Part of a small language model's weights.
Size: width 192, MLP 512 SwiGLU, vocabulary 2048, 4.33M parameters.
Architecture: RMSNorm before each block, rotary positions, no biases in attention or MLP, untied embeddings.
Training: a variant of Adam for these matrices, 5738 steps.
Each number is 500 + 40 x the weight over its row's rms, rounded and kept within 0 to 999. Layers, rows and columns count from 0. Numbers have three digits each. The size before them is the row's rms in percent of the matrix's.

# layer 2 MLP down (transposed), 512x192, rms 0.0809, rows 302-324, columns 96-191
104:458482571494493543486490543512487443567513542547522428548471463510439437559509406516481520533447480539467478472518533515507492529479474519529507443544456483553519496505467523527563466502530524519568517502439508535554545478512510551534507587591518485472452425441452461535503559579494499556
093:482520526530524531501575464518441463504485525479523539539486545475462505533579529539498497505521492514518512511521437516462505514514518507497460485487466494524459445499510541500497486440576489472538489437468522475451502477514537519488500486544507559547526433485503575529528468518434474521
095:451520497525488489523534447510526524524499515549496500396498554499488478554487505472479650503564532464564414565502491540443526524483515521525521500423568490461504492522519556443496497572443482492415505532467544460511502463448520442459512536481498546532483478364460529486527436516509474436
109:535452494512539494514436478481439509531487523516446526551519476520560488502474499507467476535452450445493513616444458486512559512492498502501444515521499433422482467546546533534557493548498531553462547565505436525519443504459500522451450504437458512506573489475572464489486511569431460482
110:492546478496567548518479458529539525474446521462560522516510565510517479464486542495464534526496470521513475507467515538529521479548546474521499513511508548534457481453517463476525489463566564574516429501496464521543522493520492532522491473548503537478443536465506497417455530510502451507
104:475512521457534537484439525531516526412533449477512510540514489527533518528442543534544530506405514469533512462484534502470500491500523495475557428439524526572535487478513405530507504531481542451539519448478535456473585575528552463487505444510443577495540513520497490525480584460518488531
097:495552517472457458477553463459466516519540470462495515476534500528500525523506509528479513519475478546480471473476461559518492473520535547517485499460499556446501570514499493480537512493519499465486577464484478537471495636485511546489467523501467479425509370459506463481460507483478490533
097:537561523527471489495477504454480474525418463479531505518433454501492498470543490440511563493493494452506451502507497491542494487509492475451490548452457577455462545460519568489530502529497524547491468540510512503468431511462450570495467509486524623515508536400465503596495526433488444480
099:529480527485457486492583544550469512456504516504479433534448569503508552519467431479527499489478477518488416470560435500520494482541492489506495490570452458552478488447509454485531509551516519546501446439520462511501488410540557478505477515531532486493519475456438509511437567589556518420
097:509483498482535436487424533531486482460527498465428451439498501416505492559572559486477482455550485513532509434500560481495527552438438540533461598501425555484480476467526517432529518544454489484569562453577542497482509562487447457493500516510552517513470523460466498439521518444504465517
092:549487506481489584439457500390500527551534531474508535488526480455506530489483471466398493483498470468499442557505520528516458539513520537551457480489510558493462489473447562504523516436458524482458462441434564416533497512441561541466448550452566487440525440481422500497537455510482625481
103:508462506528505510438531522464474426424491460483511520462501524477524503426504525468482430496488507496471431442496481473556521505487491516468456422487466513451458497512493516512422554467524494421514483505538437472458482498486507415475547477540586519428501498512457488515547469522463557532
101:494505478471500448556451533504471452522469543475479442495549515454471509450496437495470479477522439515459492544501527525489428435566490514481504423520517523565479533495524504445521528427567488469486555489442474554457477443513517503547505472505560563539440420473503506467424511573495515504
094:551534536477517492472507521511504482501464571463466590538583450513470451483506515546476468528516504497471476398506443538550435537535506569489490503494508520517530448448524446494476477530475498510538462459499488488496463540554475501471481450479493512640485485460508521483494509494478460464
100:578570511430445476532521505516496559502485595556529471495467501429576502493503477544526459581480511497503568485500552541546542487511544506447508491445495446519483439515495453508437550498530533457525532460594455477453554540514473569507509466487461487506487489531486523456482457477515471551
097:498488519500487500599498494467528489525430544529474519474494419488478508484473472517494517550528501512450508713594483497544497521454529470519537519478490489478472517472494449408513552562451540504534490470482470504559529458452468528471466518489529489558496567472494551433551517494500520495
107:462486568502452489452511578440430489513474452437476475480517570507523495487521480452496496461463496510537442441506514468495449496468514525448510512439485491459509457506584520496519465469496494457504457604456521604534538523555494510549536513555496507463486453481515520590477530484508502571
106:459551487502519476469505530531530553497475502494567462479497485578537539443572509556472481493482498479477502552474503512449476500466471530538501559562551522483507471475490405574599501555525466508490449537468444513564504423476527512535470527540515509448516500480521522472486570520513412480
094:523512422471467535429467465528510526431476532499472511557490473496525469488535492422466564456571492563582576512482555490462549527516460510489540505435491572521461492493578484455476497448534526453463520525527404532479513504480523522549454529462527495504475561502557472474449536461460539527
101:456468467394531457520451523494504461497535448577538524492505501458466541515500450407509485543557549515477518407519463624463486478505494444485532454502519508502505524497508583485505534527530504511507549550570501520528522522445519500495460483502458531525504427530545445512506500478521533505
107:531516437458477531551490457481500453490531525521444518439420414518483498492486519524561509512514471494497501444528531498487426531489429482496507445448483550457533468465546479510565482491529531466516505486508516506514517388480496438512561450446511486512469527502438452495484537528529474532
106:480585471415409522486531433511541567462476494550523453538551584485544578501461491491492561567425512509526497524483415534448527527481538480532560558481509490541498521434471452493538481465498447504494435537522564402518440506532485472451505492500521486461506531473520510507475451522494486533
101:474484512494543440537510509475563502441514554544464506391495504475429537403503539469497478466498454511476532516453448462495429479529402479492496548540548540517418468479547483502560514555463434577560434509548479463528501440537566490492447407541522516416451537512537510504439585416523501487
# layer 2 MLP gate, 512x192, rms 0.094, rows 303-325, columns 96-191
091:451471510486455485520487520428548530538485491611527471480486552481479544522486491580479517464464492522479469543398475521557516466545533456443525506474486580474489540572497577531491473509485453552522560490493547502506531522551544497549548501424414453518443444523511457590472490427567554577
091:435509517413432516412482503519495556462560490540478508500570492436559518584517456572501467485461488528488453443460499564545419512610514469445497538498545536540470436481481508519436518540492467510520527520514507480518559520482545496523538413501513518451546526473482415570508436460543493475
115:503520544492462512425512534528428510539534484433565545488508455527494449530480502598498466456487493515454471467502536477489440498498459495485567536542444573513472529483548478539429506463490553532399532573459487577553510512562590437501477526539489516554508521509496472564571501446509444514
111:575555477488539518491553507566503420551530536411483493461507478514458449517519492515582420481469453469614513496433529454490446543451478527560504492505519460533508481559572492513489526467507520549448542536543544487501480489540461448552457516468491459509490601514526498479438495532518481587
105:470491552497525507439561535498430544466525450432512511519521459500470529547518497472551595514466500571593491492534501513433455459572493533526532485496494528559575550515565450556473510465609477430469540472463497523488489480479539500551520475470478490488495491491468516492482504486541503554
104:576416537510533610544523560476523551444488522451503454517565547451558471529533444432492491502549512476515481486544543420540477497465407541503526534505496535537494482513532486503508498451484478529524516548485445620551510489501462440542539497431536504520546538530497468515496511606541469550
097:529521447496451489455522508536547514513464459518459514478549582490483504512475450494503444521536463580516555531475471490513458449553583536529484459453534460487484554597522517488479475485495518490482548475527490512522523467530519483467536462468542445516515528495530510493529467555451502571
094:529435562518510454428474468530469410460520493463445563526487526595479428460439417518526516519425450461555477505513528488512504551460491492419567492558482527504488482426536516519578494502509526483452517512456470505466510448467545459462543588545499531472445510495478487564518524571540457547
091:539513477510466509522514480543524539590478415500497540509451503423536481516485528431457467453484492522476509501413454505476508471601535479524528510513565521498464417513513479516436568477492430541484500456526476466510449548498497496534526546397534493503512536523505501435512436428454581518
098:488510459476477451537593485546483450525481483481527471481483502501461468469471491536539487480525558573536546473470497482490518494483445500561503599510524468478485554506517445495519493555483501524478520526631424520521504484511474412521551528556448523546497536587600499516476535497508414479
103:485453527536448512517478487463549476475478530533491503446477469417501519519432481526487478511516497484508576471476497527562504501588496505488474534455492504469574476513470538506455543593429498486507498496520542489487473419541584455527614487535458482508509546522513512573504491492501520501
095:532558515462506464470586556499517512421540481470503451502515509520499571551504443434506497507387502527546474474445484470514448493501432457540468548481442533445532511566545464529444522502477493492483473511527483570466481483446467479521563469541544534485595551483460402553466534481484517540
095:467491436547489472502509520441518437536514578530446527466504467479445507491485543516513528523540459565462495480477469569496472575498482502573431435522531511497469501557502490454481499517495426498529454500508478441525504509515458523508424500534523489517458553581524583483531531477478520574
099:472470542484526487485496510483471457553510442447429471501574478559421555514421495508469546443478446402490443563420546480452483471509510465514466489513467589525513559475515484469506492570447517527449434539487448531433467518447551411527476527484553527518511471452497500541443531524477528487
092:487445565479427489480497457491570546509480463523503439433475461544481521431499479444526455582513497480497469513531448485557448495524474486485488482492525543531458516491458436440527536513437535525453512429471462544507542480447379487553476467505506543535534509454506509493490505483492491540
115:505462507466448499424497543539494526490503518554443487485492485541494488545516559565541538469461580475518447459520495417472440593487461523453607479551466511528521489497593590457504456513545493464534510507522488493488536572467523505497535507533492467489548452482478432591473557525532435560
111:520490508482471553451497428451502536497477493448466457569511520501552488462520479543500414493584483570409488461503503462519553500531523509543480564505503553501468571487588445525526543506445491488542491467572493499446480551488530514492536484546512500488477540490564552605526524578476493508
088:500491528557460527474510512486520506470442535488434502591477555493534454518486495448474519484595515546568556446392479442535513503546469532521533494440498523496503522491536482512425507429487476480483501458500398502530439455495488459471506581484447473505506573477492460440479574496441522479
097:500502489596447572433554495523435558545456534461434543505523505477560445548583482514440503445474499467532491520516528450459464482552525553527552543487570428508498492545501431562475491546431511498529503505491483424503491455477478480482533537476509436495423566478489494469504464484466520498
125:481531534430485573462419552488492508458471509514512496529555421500531413434492569559463484560465495448578505475508494563517518426588517505410485536395463485528544493504510508466519489550489531498465525492513524443499584510522473463543536413495490551503486523508477502463498525485457472521
100:507600436502567543445509463532504483482519540519430500468539526538490458541450490503536503494532458492528495491560499441514562497498486488487469501536471456545547591499528548448473518469558456497450560423585536457512444493488478485492512493498495421517481515535475409531404498523546472405
099:544560513502466519436504448519489531533544456395471464499576480532521486570471509507569459538456569514525431497496489482466572512501541513452476517485467501459511527486531532562549512433502487475502519483452477415503504481517466488524485563434508424532516486502510454506543429525607587490
101:446515452428478491433474478504447502474455514531440568412495494505544580500514549549514520444463512480475462467533399540454517456441471501478539413555488484486368490456590546476480429537528515485513555477521486469533569588521512446486462524483518534516555493550512515516501529459554460518
# layer 2 MLP up, 512x192, rms 0.0878, rows 303-324, columns 96-191
096:507468512545545524519499425492496486467449498447427446447435506447579470529480496466549459619588486577522519459602544507483551562436463512567530454495524435521452495500448465485510507518408464515481497478510481474516575507512455482478445551533583492513499488493472483431533549497484510443
094:447557503557535475495510467482466523504533498502455540436531499492484511506457514452481546599552566436546389503516566534451533496525503489474542450457556498515538523508520440486432458509528481490483534564527472438567501549464522469570495500436469521563465489485502495488447490531509423473
108:539492516556542486509490522488443520513483506522471528491536499526506425536501497487488507487562449449463482501501593446445536514499503544530511553548445445460476445495549482507483495473475485581424506514409401542540524581556505496392419590544490516523517434463540512450526546483474476470
106:492539549538540469530466504502559510495536463488560533511568487543517575538567477526447534418488492530495443487471443557550448465597457493568498529476517533517463477444508479605376573464480438492487528523547491510439527527522536544497500488442544542530514527550504458460499462489461584510
106:495569536451461488460476491479599521545497414537394462538534499470525470506431507562499437485450596472467494489470463486501597574455480491425519511486532501474526401445476484510520475528447520515479500449548548492487582504503472473471494525522474524516481523403525512517449476489532493465
110:504523465474449396514543465463390438517470563475470497502459494524446475475488562542497448528453467467519542519484525552491545468513539412484481458449541488485500562499482526515556453562523555483479577459517454471469509521486524548459490528504453458491460450492539444480465489478527506394
097:503492460424510500495507487531484528483449478571470484585565507534544479550530527509493471557515553537420497518485474504516509503487553541501512477515521554594546464494513513534467485557496533463466626486515577560480522507528541519443497570496474451577505496586577535460460550488530493586
099:436463521500482478465466428481453509566498490515541480542511467516533555456433405439472507521498530460499484473531494418414551517525493516519424491541520535545498544493456523472484479530446545511503527485429491518503534483534537458476488509465489465448506503483495470497525501482476522423
094:560432463471498454508501469504511466503535536465494510581547429520521530462541515504445549501516502510464463515430444561521494423506476431484486502510492450467427521471485500527517525525489518499546503539539606519559440501493598517487465564511535498531484494527539454510536525463570588475
095:499454417496483475492497516563495448542443506567497497460487500495452425520484493535603545489493582582555442539516444520557490560478484493482529531494500462522517487533489555449492479476535469454476430524528480436545491521503467481569521505569476425545473592478512483513477480601488497553
104:517477443468464513515591584528410485508554504509545492484539457498501459536493519494582481484453468454524501499472485428505482535517585550525555486555519455459477422594515473500473455471513522516486475502497511506511487444593508529516514522485438503503434496550451485502565448486538379517
098:455503441486491539495497575481536514528484551439496475572498531569463500439534475495418487423503439476473547511519469510529447464469473490509536427518469513527486558561514475421521503467602514502499519494490504531442413425523450531541488495566507522563441484517494519532488520575485478523
098:458437499481484519535586445519484529536563447568576422571491519535524533500469482475514554491509470457501493483479550451439501452504487454456551542501484467449490524454524579496542518523493527517499482503535572511518429458465542576501543548458445446396478575534537410544556477515498508523
100:495547530488516500515476495494512490440500453463517532503468511463368478532505510453491530531535496575586398481441496450508468530447466401500539536505532485504517428508496503514471464430495499524444429493457463443497488514461531475450438496589529489435437541552479485552495519487512507491
094:498511547488479428521491502478554500495405553503499503468470409503523504442484420399596431530593503526479545513530434500536464506484511499522483501489519537506526527499525466424580517538463535515542486431519430532504457492427411459489467523514495494543481541491477558514504487554535564487
112:487579558515520488509440509476482481558526438495500534410495475456535476448453492502541523544501495473508414462515430501546455494488555512482507517536533530475566460508559485522516531534473507484522475533561478558555553458484457531569439531524522482409465468500453527422465519544514444529
104:490468516533511526535504443552532565526469392487487512513600498552563540468572489563478452436527486530476472500529453495491522503519494483498502551583558493417511470504525452571443511505486428540496510538534538525460557496487519527523473517503530524529407531529541536473535495508489498556
092:484465464480528492430528468501522578499515440565467521412534488458457463478446486503540542524522505526531469465558527475506495537514507481497541519490456463514452493451497532467465464583577548488496457436506519480526510473517532525557458471494526535491528509574543487499500536452531482514
100:446491477461519481566496535513544507532431461592527491498466484462459529490465497533503618477470522542564514528432550441532519473482477521471496526532540496484479456431514531463488512475456517479435518566528507495540502538499521551428493454495568473534491501456441467518509427526432548514
110:472461460480472533477551498485476526535538500438420467454427546508481525538481471459544561489483499515465500476518492459524427531442454517546493450539527590522482509515494492529446537446518509455556514453481479588512528452497514475508471507492495388516570487507501479556443508479563473532
100:521452502521517480511483448451532493495455550479474565478583490524507516511405461558550529535525555517522466523489446537474506541596501457491551505404537565495546523502555539455586495535496513492600448476486472482469500490454538517458503446439531546521493480534452563489494524533533474524
101:485501512552516472534547581467518537464493554511541505458471468511464516480493498551480437519521505602490496486512468479527510533471520500544528455480528510591521513498520530517534493415591457447522417463533456508560521498508437545525389448461592500614448497488495518515455465506479457496